python train.py --n_head=8 --n_kv_head=4 --head_dim=32 --attn_scale=0.247 --bias="none" --tie_embeddings=false --beta1=0.95 --lr_head=0.00489 --doc_mask=true --train_tokens=203500000 --steps=6265
Each number is 500 + 50 x the weight over its row's rms, rounded and kept within 0 to 999. Layers, rows and columns count from 0. Numbers have three digits each. The size before them is the row's rms in percent of the matrix's.

# down: layer 4 MLP down (transposed), 896x256, rms 0.0538, rows 193-245, columns 0-127
# up: layer 4 MLP up, 896x256, rms 0.0518, rows 194-245, columns 0-127
down193 092:458527423473522446443501522524506670550495576533533516491562522482484509492485476573462508503473607521483523593334468571443509526520448513528547547464458539464538577553442442499465482474585551579563564436513494628510498482452512473501465385487460434567528483548449474441534440572464511426551541530473477452488483478577491459470478559451508588543520520521570541527528547510454553499461
up194 101:551575469565388489504587579507561427435442402481438488462491570485604473467478556563534505494566538541477504481496564488498510457522571518421545550469397553517505450492485482445464420519464460486514504438447458465479462484511442515543468515512544557518413533526488512496429538451457575554448541561483502432448540499527387537543484434526619546543488474469441601549547478416490471456509
down194 103:527525497518568574540454583423479497440473519496540443467487539541563448446525458506527442523430536489568554387483478444483589479509500483442461513559485541549538540510470538498457497457491520464458560497393518519508400455472442642557445513536455557531529513549588576430473465359547443549482596543507552451448528494484460499532441511452414495485556367490472484545482579443521532447500
up195 102:463563581582418468436473505571547419447536531551444485450550485486556557441560500423574444498477505492537519603507447492523473511483471500438520438426471589469594463582529471505477515598470520513417463481558486481415473421572385523469544478404390467421471507519465454495466586524473503587492469503536496499550488445500542489476481475530562478498546520406465549486543483598443376470453
down195 102:491576526577535429425516546532538526542438499547464460512560471392586547484470541440478511422512434560502431567448447579471565517436503445465412537571541534515567575545525524474548527529426517518463500476585586490516435487479455511500445451487467572486517399520547481533482512521429578472540499505553413410556429493461514477518493506464565430558405440507513525384491408592446411404458
up196 102:648624504582488531455511533509504504413569526396474523532542539627504532563533514491477474491556487564542606593552469447459414613468442488570552494438554479423591444454525532491498531485486510475521542575401599539458484592508458512491526600483485452441495491474468474459505602432492509504467563452509501489538490499483517442422484515520492524510469530457499465485552535480485502445479
down196 093:542458522542526573518528438401450515498487526547472388463500441470455540521501491461508553434557494529427527459492510533579526512444479591574571452448420501561496606507441435510464461494537445494571488479496526567499534471452485490451490526410498480569556451534622457526486434497533522602517468306503469593519567484451504487480414460525539522438497424593500428488492515423544497510471
up197 106:530462473482519542560528446584463504448506529451494494599473483438497511523536590415455474466522506527542496517484492474534524540483501467459541539540560508419422481465450505489479556577567493450551523539481539455358460446561543572475525391517515455503543566510460516427388529526543447493471554570459479448476450455513510429445486612472526510435509517430399604462517552483500522578470
down197 101:482493477464479404527447514521512570513485504489508482457458483611444525437547477448496579434550425549472435411554459457638509422549529516568517409486492584538456520477487591406477406505478496627514523502494540505555471553525428426489559587549438450494483489449609466460533439539536456512513444467496550531515521490483491548580475519436532510469477484502505474488457542510506458489523
up198 103:411615481557466532482502502469541512503383558481474426527431507422485485415511503534475448486514460564497524480518527519541512525518510565516524570483469497528406502439516563488404493493441466509453533495463538531572512498485486458473485508520539391537512531528495522478498431466443543569506515517445486435532587481490536574458431559483510534499508564465508480447588484495468573524411
down198 100:492555511416451576514504558462490519407487421452458539466459394475509489392510476416432467425524461514455565520510557408479588517415507593491538493513434466528557549529577510419516531448512411473524549532466489521595562600421514545517482458571553489501392451523497583572493563417581466427485454420525506550551468535449579507505434484458495402505553596541493461523514456470447513546441
up199 090:480548541417508473474509434526485410535494529484528515514533508543424507483484550464532558586511567538525557534401527421475469506468484478599548487602506456566541505592560445556497489557507570489499463535492460482473537418566457547461408566459382417480474557483392461483590575496489475531533543525424444481528489461470529390544502521557501480360524590395395492533566469510445450526510
down199 094:444559404498550517538496574435439400477506526604555502508486537501591505546487492559516475523417538455532482492583577436565518570487491645458465527511501462521516488446465473514561488536522512427608446481573416542504476517498512534588495531469438543489506492495503508416452403467453430491513530389454550476495602489364436559514510497480399521528519523520570504510541465531430499465487
up200 105:545510646466430544442452540481489447384433500505547450553492624507488499471526532518562473539487497490545463568550456533533536422535472526551575528458508513483543518467588446505534471519438511528554458464471488451531553527515544565507548483468488525520490557487510580554463498524467562521469554563555533593465505538569490589519448536443417537401393563457481404493491455521564448470447
down200 099:504591586493495485508446467465550495427515589522486515438580518514577495525587538524464561454505527395568466497580462518479518459525518611460466512479435503534505464451534532542430482460425545456504576533414538539544383561472515506507557525462424449496487524528444550503431531511550511448493590510586554506487472587461514488405550476455498432489530584580509517544500453479437503420519
up201 104:497584428466444483432465535508515442421421480509497545560513448452546539530573625569481447528545517551518477508525568515492671518449433524443587444426426469567496408459486456485508489571464486507468427501433539542516542525467497585493482514423563463432514470510549509543446486533461579531578494455400479470554539487482443490438519493515580486545441486405456468532440509535580455460496
down201 102:624379561530561487526540528475441533568468459566422498475520430536495536435587488497473562433571524479501531482409514551588508432369541543614576455469486505544522512413497529462474559538503519553501451495505536523519534501450446436445433549461452517511474454507552498494538500521461483513501509320529408402516552503492543413581497460531604496432446379486467436486495529452577429483454
up202 092:457459518494466558524495434539419455533449502585509508496447447522485471561575539474632503571527611472460471569468541551570451528566475457470599511540443431385473474386522440547479561549481453506555467569399475363462472542484475546454559602570475487497487546652616508538610511526397510491459508518498377511552572436487545559490426515508537492458457507495452477489538487602544481501488
down202 095:492548524519518477437419547499544510401468566493483485550521532520398503597496500460489537505484579519458470507492441486439489427497427488522502472417505476481464523543471464517485545523459513502564484451552446567556318460516458441450452482483499494487457501494407498495441538475405541511370531464463505509524583538452490545526487546391503509518545484519465619471453430584524437518564
up203 095:532531486591499549560514516468439496459495509508523501514508362512456506548600504489441449473534505515523464543459515523492432476467512536573507571577574582513513532415415492476481351555471444544399402438597446529458510509513455568446506486462454514458430530506517583433498519573546557519560508492418460471486444527509540497528559495482460583428540501511422517568580498608422514502550
down203 092:448413426487542534457466508537445469599593564524511433450442537536496543516584605512461516445531520511395448593563485586491500526558562659419569486520542515520520449534433505563538592436476515537625476474514634447563502560517461515430577443507547544574464497454564522449549506500445487513474438467446462526479524528529562523430539544407484550450511534501571448533486451541542526514465
up204 089:560531474437371451459449486485485465343496548569552420597495511676506580411546512448551508499506502467538474516478620537472401546500548524539513507441535558496471471513437459541533481531446511497557405528444446498455515514511464480514489525554481460506621537492427506505587500552467470485434525543446587436534548433578496490543439569483502452544515604477483450567535494554554474455463
down204 094:524534494441532469515407513444606473555478514491484629550592460461455509523546494560499453470497574438493563487511443491511449416471434501538458528505534572466488550489450440432499463395458534485512525443532478448408541610477373435546468517485579602494558396473472539486460472512561512582462497522431534482513532478492518496411546540539484452486532555546502509493471501623525452515472
up205 106:472534509583513443447449450486554467525505544472494522505528531489520469522458470515519418515561521485553459483522496448573448603521509511551482489439506487474403532500498464538485478516556532569497575585513490458514511501534518507429540454509506489518512456463412456510459470499448497542449566511456460495506499440527546468482433448583487489400534572475355534503502576466450562543580
down205 105:589448522554495551427480515492505593567376484442480540453529524492475507513527473431595511549484524495507517507429497419487467445563559553582432583483572532515493550499619433502500526466453549595497524477477586449550573442623513522512509424549532542517452491572464460530545478516549414517546549525461476497578350480583587542513536505535475400551526600513537550466497416465457494494530
up206 104:492502545580481589561572507500460453470541429500539462477466511432521465465514530438528447567514436552569505529412508463512426513487456547435521484505486466466435576548434517500527360496512550450599546570455447402526512487470496547548387578448557528489445501551480373434482513485519462534475481536494518590429534529507436473460566498504460598478530503507435457528427440481485463544520
down206 100:484499613466453529517488527608551454532494593470428514546499455540468495459443494575439563523522511481479521533606461556497503574555450532476430537489606542367412518461567393627432572506448550529504546527586498519506392480606444547497569460531468406524565531476514482499471551568516468533509560483439525565447540539581432549528537516442484440523467505483515526537490514475490461472518
up207 098:431496528591520359512451473465573488485440522506512435473521552479480415563488551542672439488493489494511528523612526452533527530448512489435475532461430439511559506517428442497574509539583594517480527512499468477538449480483536518490511598497465523549524534522521414505580591459489482594456482523459573561514475513431482479493418544522507539489550519517457500483439463392607543480514
down207 101:518525554535465530529469618504510552473489575471444473431566521574433492552543433549476543521484476491468534398546470546483519488511508438527490560459595497537492604459532527493349526492524481514462601498514562439590465534547538550510538444480531516561605558465517541488591508459533462474503447460440518478482454493481517492536540440389571487540496549514564494497486443480418511520458
up208 107:622545448444512519409524513645513569394518543543437400574459518470552543531539526464577424529529557497520497454464487424594525567514475467528483545509513494521500452555503504529526498464374490586531507561536461472524422545454488530427498502436474525409459603509538460447439567483506505633549452531498581550518518534506434449453534505525522468557438476507501400539508477540487504443515
down208 109:513514395489444523540514422525479558521439498458560527454535487390537608509445512501585519503463581526533486585566438508438451615533517443584554567500462533461511492557435540488602447525553588582398458473441532430455470549487473473451451489481467550521473498435535468483460512537438486469532494475512444425650490469531403458455502522529485529433497491504440472581488463504496500524468
up209 091:486509445439506507500468480562516514547508469540538518526503501611392546515579566455500475548516582552452506565569474488458488460503503555507551560496412409540473487323622505549487522535522577532409423543461544465461589553451455561554430590457467571462475554525479524472600512484409541540419469500454426492488496473552426490459479557508483465486449552437494542508511524477491529460424
down209 095:628506484503577524394563537463529649492449479517473475525609492533572530518434524476538488560430487541460528466535455375493498422468541431546456465438453492453543525537446541594468529429496490530562489522538518437553504531516511509436537445479541411517551496463533563422457550467579507542466445452534555445473608548555475508465534437538488460516471490550521505516482458504533554490496
up210 097:502463558501537579439443520512434526540492475477501458509504539475469572420484474453483452530509499539452518474519440491545535587464499505476477439455379564483496559496483578515492477483450543537454476639484427405465529482453464472435494604453484447533444494586541415530598491509492577541542524528505524512546481382537534517512515535551497527458417549540481548541541480611439479421533
down210 098:426502426550535505438491421546533568439548565517438564460567447496562531518532409480464492525529431428467452510522494418478525465528453511457463452510490531479433502472528471500519534441431479443498455495518462556470626507484541482494485525429447506455448466550484413492511596548443525552369445551532501450556388501660500520424566450533434453460489556597480496476478447592541485489476
up211 098:520493505558519600391354514548526462450435509451549408479422521561558519456532410495445508474590495521532522517493490543497540493497479494496514461517544577526499411481374428513559511407505537557477463503501559477540516492576458460580463522541478505475501518607329533432545521528454508467477625554488531441594545482489493538469561470499451602561589576470542556573500540469455522584517
down211 103:480490451472544441492455505455456498563447595501375438518495550452455525538535536512475501367476612571502502528488556509446493579515523516553595555460468517542499503529415485481551556425491577484458492404455464486507534465572491599451509483513507515586588563551523521565549466459596480497434502483498591537513526534419568410501462475504398536537460482431519542537560411518569498525485
up212 095:529537481498498457447488495524602464401570425616571490532488479610503579477462507449507550498530515516628479440400449530563538515518462529517429462510532512644513557357535449542443481500492533490420440531471515560412492463518496511486479427511515416532408610483505483529528503554457558519526468485506457515562444530397462496449481497461492594472440515448433474499459473397549517521425
down212 094:455529502505482551542514511451574516583519489417408522542491511491548504572547623544554443517466525427460583566543481525436568517635459575417515483525440508471476546500449521605552411445466519539514448468498566524490518502528531495526456516556466504507475488537462517421390570571524425512530529494520413528480533511540484501455501532425455431518541459492583486411491572506415529463542
up213 101:524523532449462477486641538627493479505440487451456451475412510490526513531525594517505470570561444580563453524453474493539507536542597452512488541568486575497453521468514543609587560470515541530468503548511539420512435491547479451581507539581572386510570556568416543466518550489452501616582476509570432536468569551438489511593501531415499461370452537468532515552464477581563471455501
down213 101:476504481526488519484500494501451405596470497493459497492427588400479509449529531584466471543561423464533427545488589448418387527458493548511500532482464514546483552575475575541511528497507570633518486504535595541504633533421492614531513496489427484551523499494530497410464449483553458404576501533501532560456496411491477507518463520525525456471541484492387586404483422509407482399441
up214 095:583488466547500444526423551499511410428613483537632527526528538498523426501494539480493511501521567561462514518573515522466499437530465477477548467513413536551541473418510443546463526465404532448442470520474552421438453526569485524504501562449496456448447487484495485519580462485434554531502527459519454537539588528521503586468420526558520494423482646477540471604492524516485476447433
down214 099:453474425541369476510519498505437433508586434481544506536460527489525435484386512514486487437400470513450355471461484511577510495537466442605510573553574460535451524426522551522464519503424557540552472511499483447495498539422559597508530528479585456495515511501528453488601501576518434470505546365602479507494526526492533592466566454558498484472488468504595505481489495476526573471520
up215 094:501487605488548480539574541556543484499511442446537371505477522499482446624492502535559450557620479566440541595522524487485437493480463431541454515461526538460501461486472583593573476521456456528547469492512470467493484479513472518467467613478500478515492477480429549553564567457487396548428531533539560451498570416605411492537491488527464569591520514500565493484413530550470446422526
down215 092:531465607469461400505543519480517584444543501578496459470487435455485469503490506504527470491557528522414469517530492506502512418510494422559428492443501511502505573461528523513552542505511486525537503554496503469520550457406524420538531534558440547508571415451519547526587429494523509426493576516522518456582506447567457414456506409588567438612475446615602447495530489530458492563459
up216 099:582475546502547512525546477567432492440432535505518495569460526475496476423539505593472463539533489491502572579498534500528545603514405545472459423516485575480465475443501459449536478501497434533429458551446500539450494517549424505506530565545496434455524457578395471494578526522507536457502603497541571469510551510410563541574568491493511475587510494391498497531514529510539474434514
down216 097:508524500548468476484540535402519478519459555524541545508520529494485454432488446530499539545545514537493571513465535525390576518467476481576400453584529478539468557526549475491576450409418545482539495523532494496488538579420469446423453497552613549544530435577513499428584523481521447459474430517566564539422520518534485410504534548540647372589445413495536439534481454488571492491459
up217 101:541427472423519449366490552550550462469644436492551504500554535573620455497492475442484500507533387531487484515579537552551452534480556511493507582425492480576515413397451485539526540452413519567575543526478516505409510477469472463539515566537530440447518543490548568571502501514466539483520490586476453535505521484497534448543483503504473564510540468445461533459431512537494485437428
down217 098:566504544570473492569480494381468556514559437448478517518527498564531515509505373534527475479502383463513564419471444612542562458460438541520550585540521417522519540511457440510468581454492467413553483480537430509452497592503455505549470508535486503533431470490512574499484538570504406487537512547512488510525371555480470418429464428536502494560646507473480421502474540531516530538429
up218 102:427508486505500459500589517506458452481446549512541481532484469498467561465591548375495488569530545497580507518530574501430599474521475475473547513543443512524508550459463495432505451489513498491395513591518466516496568512524553502518479572437445435574515497568582450446463420457449506566447519481497429504555452489602439424525525473552510581463486569442439499701553569403540418526537
down218 104:499460527508525522502486496577580494513461524457438462436435539459425570453512324561585548471440589498502472601569569642474493551528550422482420523434536589524537478483519556513440493504593479554459483526435479511438449513470454508470493516534555494532459534492452463566458520484529452532483550520444492496443472505558467572536531533519467565552455519548475572583435496558529456532487
up219 102:524526516521493584505530498493510560484408468520514441513543580501584479434479479557556535539496505580450447421444523478499512546472476534535474574428485453538476452500457519568511451442402509487453594468473498415502497501574481460482530493474485500564463515523446592513537535515581426548445597521435464530517554545478510539459446495554508517595561516541472583585490514537542551555551
down219 108:486513537483463572531483557476503500473520532593470464545561543524507451508581422402528405565537370559495457463482566454521449409483491434492556499500488387547472485489535497514527509503482446481464530562459565381522583519461531586450506527500486521480458489460533494449510443501454458554474558439438534483369540440427514531406559596515461501473454461592458533480474520528481553541517
up220 100:628594504484512513552549526491480557470537401553526523460549525543461496429441548594534494472501415507513508555560440375507468568501546445472566503514474504518619484435495572615418399588520546510475416548461515491452491495451478471420451586406505501474491517567551439422455515455505512520488530514498577554507448509483548455460432535512511521459431439507503452519513552478476543479498
down220 101:425467481483494515464437544512540535446440450554470489621492517484473628486482571458421461466455526538539493487504461504453498425559572548502479459513419515537455502567491568473567423496499428515565522459477548503503516507567540464516456511523395414458562551554514510476459556426465572497462496434447437458557584394438532527535469524386485541513518423479506507402440481462548403518464
up221 098:518507492446470523579486517496337507475516391599530490482544521425536556447527542458637503495530497455527450528501483514522500645469437480529477510543439548481454463482492531566501499637479558592555499512432475482521416523450454452432510513535581557456454495508527454498532554483524519506488562559537583543542451438436521539416542483534532495475539585427484461489530532476461442460496
down221 093:445571505571515560487396449503434553381487446549470443462542580363516473490446510444548549456469478527561502534452511537529611555500511584593484548555542540469520469517484494509456506492566496441459435496507466528475634498486588517506536531394543547567473545509440524550532404460453540497506546532432374456500506504505499492455471534521538483564427463570539520498520554483507483561458
up222 095:412481473502387437481495489527507479572475531453479481531520542540542462518533537417443361652492438603519465475506525420460500576525579485466483571573434472420475484509500501625571514465382582492437529485493564393467505461487507493506559543456535426481495524457407392477558572491485534454539539492400477543542528529527489460551443506453560501521531466474461478578528586532511534553513
down222 098:546461481494526476508526490439482511505617514548512525475509472514544501578399481462458504466482509497543496477526449504520457515520482477581621459509568541535563423405585474436451454486412529526488481503509480452468508517487457475465455583572511455383391496496544487567520489477500585535532502511466590537541524620471420581459593428480494600457377545573505477488480470438497465546582
up223 098:543456491582439485582462544507506470592521502625503520536532501545449468423570440407533531524526488512611448485489582450476545510539438508457538414553506527583572428511536471523470501597506461526471503513604438533408509560490461577556462470499507524559504470463481457443427542409424531513523521520467446547525555429396465558414507524547485532529546540524481508522512479587498480629440
down223 098:556546439506468538475415493429515507536550434570393462499504354445426551475414468508386520493511478506522480498509496464454445435540442549527517386490528393421423519558447659525465531505453487582593455496444571502585503542444474430495514436456573608405586553508531490476543460476530497502555544565537506499490470473447554526566506387478419451494543352479555441584519490490502497515594
up224 090:502456420503458552507521468572510457497444430530525454458542580536559527471471566427518492458486514516567536585629450558543458498451432510491603509496417426594397520442530551573520520509504526489443502462488455498517539494515508569507546540455441379495571564543528592521443454408521421487514556460324553477540527527551538493488455486409542511579461506492493493500496468519499497490506
down224 091:478604410497577458624499608505441582535471456492435545496567509575547396529445501480510551445477505440447530453504422483497544476430486495504501503433462425596489470518541507492542517504458555429451508551487444514503554529492507492442494531419555490462473443402461617544461553488591504522470442427520442489539586591422487436488538365602394482527523517464553516517511569468485568444491
up225 098:520580559460516478561556438537447461582413544473449494612515564507545492505562436556445448571514481519505476475414476458559509540498495474527499518498501514558497586460441534525518474532497588414483388530583513399477474486521522494491473467557472411484577499469452543449479616512473518468449498584466512524415537508580550538511508547484487555471338589459447536554537541560562490574511
down225 101:576402525516520516524489444472532511533483484421444492472448550485439513425546524478448551418431463522484458492440620474433571534489533561570428513493482420461578525456558598547480470490556502543572480535441572548538479491439576415578535382474475464448595527487501538466513514454468518513493436618477451486455608433567437438564491489512489547436458484493447500465450548478533414450492
up226 104:481490475514465519553417527527509407489577478442467500486490451519505458548539543533516463543665420607495433502514508469453502490540492452474523516549485553474473458511404601501571447559433503466578543543423500449520518467526419559499529538506549445483479581557519435477491575446478486521509539471511553498445561502490468563603532541509519565498505620448509524468492547532559492515460
down226 105:489487465577481451580527519465392436508512502544505522471548449351504540543570512517485484516571533526529554549469457471465617537512447442508544443472559556502437499482547502527481515525500470437522561471438529424451478476460496396470559375535485528535584512526405534500524508621599447459515633460493476520433498546492504536433498554557483515535543397528558486384543483471494469486532
up227 100:458537497500360401484401501520541475299558542436592567511527512455563564458593538478560524604587520510573473549439568443541608481512483463567494425460563537518599489541560459488466576566434489551523503519546523470503561494479415437501469479486441521564468426518546438490525507522385531536507464516551609472516542414486498533412577485540584564463505556466432526549530484548535382485468
down227 100:490449568594560608570517489523510503522482601521516520521542456499559501421474506424439524481530545521489510550507513457489426454499445511545543501466453547447512534555478388435514539480543513484494476385453485504560546513550491508513566520554508455526563365401461502522446531510531515512505528648481497503548477495438543541606467416534513544518551482480539445437465565554532502530541
up228 110:611528421588508534555609445495495461480478513517537557572461472583462455470488460452548393481539441509529520508408540453513485541484530541468559470506572469549469434564398544527514528610491500546511560491528436392435555466549489618604504551489535526446556548472483420446492592505449509494568525546489529549515464512425574364500580509574504614460512629457437505569486537551522513498459
down228 103:475408482576457506535596485442435516523502503455552425571510444458431471507346479461444485532540579497389488464537481514501448504515468532515489503519481413472433491529595558568499426531466392494459591460523530552507539554587481478463578470475454509444584516545566493542564582448494466381488519602419540448506398548565524439520463585457488471475500479421476478484511462534495509514468
up229 092:558516643450468560485598457485537519557390529525513453517522455556503460531497542408600488601511557501532534557503505495456510470531457549605541392581436524600430518475574521489509534543508545463390630595433546429480432483512443539528528543555526568551583504532492526460529524521479549580516593537450457571564595449518447528540449462542483514466496560550521505558452521420498563433505
down229 094:478447541599540496479467491570453558437443539499457494525421577567435440512514525472460512492506497389534410506495473630447554420619520604547449474452569576571509555458567444509545547437497526478493516472499521353472570559512536479419502454517474487503572512449441509435497513481468478449567464520482514537538541449590438490480513441510465589473562603559481586566469572570449618519493
up230 096:484549546448465517544566503494594517504446514541424490505449510539452583535513532483569483423525580437482506529514448492547481458526488498484522540548460540432503537426551460454539435529463542578582446582454403518434451491503515523505446460443549480434465475430499547461430463543543539448464548590444563548543444481374368525435468559511495572515511448446467468518478546524450518509506
down230 093:498508551539548558495455498512516565519509458486410566491506507500519457545539501559465449463558451439552498505535526475529563429509465623553506531477458579480499450438493467434455434467460558573474505483543557487532541523439490546453537478522502477463600476459540563501566491486435462586507511454523463480391576519421558460395583433451439504469577519410417489515561462576511367571486
up231 099:461460419525541494443402476473548414470485503429545530540515451571494506497534566501498492645561497457480454484551461474442531522479591518423551460521578449530603417516510520539550517584504466525492389505461541481455462472479493534483561497419488524524458538525452524504545563532483416502505505539492406471456473482451489372427464647521584553514460578459502516500503511538487434467527
down231 100:548516501459463411470523457466513611560484514503547499554555477465525509519513468471613447570522392463551361527374457383480504505492537523464509543520451436575489512546490470512598532499568358568476519520426580551480512466408488473492486449546493477568467502529481547470459443547482459570510527501476457519483604517422600507505466528513489542609446548459473512503506511491524471578575
up232 102:508556573551368464488467525619539550439593482429482496499494450442432574562531452481537401526542567586546600473429510449561405538419533477507476494435584447543414500494393465512516535481566508556547611423459525443525482520629540502488492509507471468503529622470427582479474525470481500578432437572396554529569479396419585515499399466503490502491528577475420473503525472510497508405518
down232 100:499523479573507501495469524429466525582540558517525523502480509540439569498480441446481612546412522410491533552560478471470406554450532445489506453554473547525504442506428451518578470505642451504493455486506483487515510509612544488492484499475555512481392424435554535512485422427526622504507503507451503405514525485475549482415486441480577440597413500523536499406455545536474462493540
up233 098:567514527439492484488473442603431489515476510460572508518448463513468463554497461425551500485489437571603498503505623539524459603459474476451595468430389606522486514360483535503479526550513528450447487523463466515488475551507413461456461559452475492537462532462565495505543494474427590528507570475476606577531574465454409518456412529519480622498480612500516475508472546528608555449486
down233 099:501434551497501488523383576500569555598468485494560483420453521587545523533506471503546471515422330503491548470471590473480510477413434527425526476383381533434497506528419476579501535439491533447450560456581569487421440536554584508398560530429483566485509467429415519529542387421451520543532405414582432495568547538523509532470538471538471498478552487572567485495484440497579510494539
up234 100:581511555391407489530502522440432492488550607464589508469508604624566406444511575532446511539497460493487551540547506528505533525488461540506459499494478524509459486486501495548538455521435614567466499479452527502366475413606395469564460542578361461544468475499578464448531518444441532494467537541518488546546455561465476503518460502482545597524431472428498484538490501460477408496397
down234 099:502516564455546536585472548437522503597462459498503557477431471507521385550393384608487449555436561411504479530496417515504537552516428562450516563511463493558438572461547400503409434477471568453444499609510570503464605483429535508506557387542480549531510453547557559469481551497519527479561532514518444446552501567445424583617536508480505511485596396461505546464494575495506527499448
up235 099:520471478526530387489482491535505430526491550466506445527495517480491480511512547535425436476559515523429527515514553519533525632444540432451548498439494495468579589519438619628474538512511532429473433502494467517516463422586523456466483541494515487489489575449470468426445551468483559599587476541448621544422501463509404509532504542566492554443403456416523513556448529445474388533517
down235 101:470510486435500518525534533478517472456476588532492604422558442540366439450554462554520492531573532531447534539542462494439544485472539448557449458554524451426369549479513535442590486551626463564381456541463644437483550530535502567496554500492486526561436575566516508507530541497506541510579521471430456490476476506574433503476464415578455484492457413459505403503500523495486475525465
up236 099:465494427598519460498469529494539485516465529525462453544493492466572503565521574485476391480524553495537632490491506455468515458458600500505510537469501473451555502504536487530564438493522541555492542469539536497523489469451383533541486412518454491477451555485488521551519534484522503502511515506404433493526462471535429525512558451468536541582503651436456539583583433580520439510446
down236 097:481427466491419457559574460621549511493571496460420533516472486620603514510467444483605527493449439457502495471472497521535419564497485531577529463608555458599440501470509462517452572479551472397561577469467431579477525480486601457486484522549510500482498534448529501499538442478513410504495463424470515535484516574469508516538473548537522457468399521477517473371463517533502574519466
up237 101:495538478519482528463469483540453439477523485509559411501437473482518464504529504565586552681585610499563493489490490483471553543504471494415601522548507514420483503544444479528496552497534548552576467461513500451441514468540452517504501533456454457507547614494395470468494531494418460567515591543523503466513489522500454558453442547587577558477419630440497447499534506579622488425460
down237 104:599463524471480590545575544441514547479524453416540463493528464416482360445433496511565602349427529502519557506492479447452503512445468499562500508548557484406493564486487435560439531465439544525545470547493586496477567520424541502546509518414432489468528543449501503507466516519508573464496524399478537461456550470577373569548416527514543372461532464529604544486493539430471543508455
up238 102:412447490515453476496436564549504396509413535447508524597521464524440500580448521497494386502499459484434456542519554411547502509482480553571430499427447516513598451562526515458488468543517472447596506520487496556426510531462476535474547501466559475526460486440473553504545436624479476503471480601478521520463524409513529389407487512481461609513469614515426530613469551505481554468544
down238 103:433526546467509406488485456443542556456551456453553520487553544567561509625460460431562484483521446482615514571501431606529421468521513573422566553511529405456549605506564377549514492465519402462509546448510465560514512477453535490433474427567448480518483484456487536597498471485496450554515575541410480525500453554546536526514536402500539444520556575433431483499563486531563509485609
up239 098:554604453614447527517456404534456505477498521466537418557574426596445504547504545526451473492529524479504572555550534471464574500396501544615559513454539532557506463569429462553525468545525557504524484430510507424537415494479520515596531539531529429444516593464438533531466453550452555438485435495427568511482466481537539413541492535456524507540506495520419535522458418503524565522539
down239 098:446520532444415426544420464440471575524514435569435586534533506498532496446565591475519488465440507476499457485463520520502557469452642634448542566532540414470475532443446446426547455523602401451480581527609547505547602565570526490488533534563487484453474459485578418550496553543493486542537448502493565472464488518461493523429543535388435494516490496544530464524551461544505500488567
up240 101:585468452512510532434549454591529468448520437602495519538477510504513527449491484435504552494467562571480519518507464453561492487497400453575464422502456536515502559423477471575603493524520437402414389671467415536508557433562498477407499481540431505469496495507481488521550581466470503573628493566487476552411530479479457526552519474479613477569529486532469506463489579558481527431420
down240 103:559496531513457548521495398527613489474541474468419488534504500517404481481542471485525506513433497475589529485488455484525418604497478447508443525512465453486524422490539473504623409557484475465419447501570441492473455440468527535542418500522567483534527556563526554531467594477534466555543575409446463513427369484499488483492481519546514442483463419566413539437520550503594473527441
up241 086:618537522586516447549541468495489462419482454507461518485391461487543490571616484405549535554473407514540491456466568496426504487590478506509538482496504510558435530476519483516458537567482628442541547574471415451474466437494474441477497435508540443523469490553452489561494443483458632496544576535465481508493545541422522429505412465493489450413514539573472528586525465556520494485473
down241 087:427412466490535567443536485450559418594463561492424469587562504578556456460546551477508528556457514544413532516506502552444495543473520515526523528505533508461501383480436463467524490441554465572560550449475609516454480534619486589466535546488519462630499582489483446476503512504534463519509533491429551539550533426557469457470458498372583446518559573407456497455464470524488540523553
up242 090:559601442404451436539515539504464470506530548476585521502493478558452524502633515446450532507458571521542582481441499515437511486488410449476567449488423581489528426465505489469384427636440461445595450461466527416490446571560456458572443593474514549439511457439440499525517503507507502560451492517420514559526495506478431474452429515509424483474543615519588498516605546515502390501600
down242 093:518483505480505466549553467537515554504477558455541625438458549352448524508542447607419471487511541418468510493362531561605510370411445447489384502497465457473561558403496393450476452489525414471537502494488479549482465499498509487590567546550546476543525581493452523481516537458523500496484459476479537536506533502510415502646466448483435490463554435451520465510513512458559492517552
up243 105:509512475547419507381514441540537497449586461539520475505450510587467534561536479431478470511486403598508481502551574546536563450530523510483560353530471549572517506405457483520543473535512586494488486464514388493501462440516491513485458509424449543465440496607510510492537448494494505562524482520514483547440448538541452470377538533554590511550396549455530473490563522428512565421460
down243 103:515489451487445519517512449461519541564327429489567499519501502476513397439502535531571469405478553508498425450449541452497449570445454519553480518438492546519543479508448551442540493554573518446405500523540487538466527429456556426678510504431475380520434504466586521485569556471510609402484526517499467429443511471505530483547357518522462496530446379499512433462479573498522514565439
up244 094:520540406544431464563540430491585522410441594472528563639444456534465500470475537454487437469539416441524514503492540482599503586567476496587528479531501566533476595505551552546519514536485593613464471527535432488471544537487495551517491532449528565642411561573463517567400515520458555490512610468439520475538541435511506497470596575521549529590528521384508506502623466507494513420517
down244 098:530462467572495398531470608525511458560550476518519464535557532486536371523493598491455523385494468460586429467437481598450473540557390547549478508449557414519595542585450455522491515466501451431557467550480507510501564492475515509442490551493537464515558474465529510531484537532585575587506485462585463448535590592577449478507491528558525535438528454563467501524545583404508580559450
up245 091:562534463458496479450480426452463535451502452465501633571476475483504500454495489416537471484536523481539523549550549409501580523573490390567502485537425567527439475452487520499412380506616564532455440516519519419474538512453522545558358522550535472564427435631466491403489451515452470498451533484468459496579528513451592470549543556506513477479500532491499464513534484539601504473392
down245 094:442496531484446490606489545471534501590508503405457566589543432452492505491534459523439442494510536518540538475514548520434545461526512507524427486579494446425464507601540486540628511420515462478401460440477392506512528527597534521497571572512537539470530498472496504591447510532538517554511486385424414453514487500519458579569527463532399454403427487477527493368488396542379429485506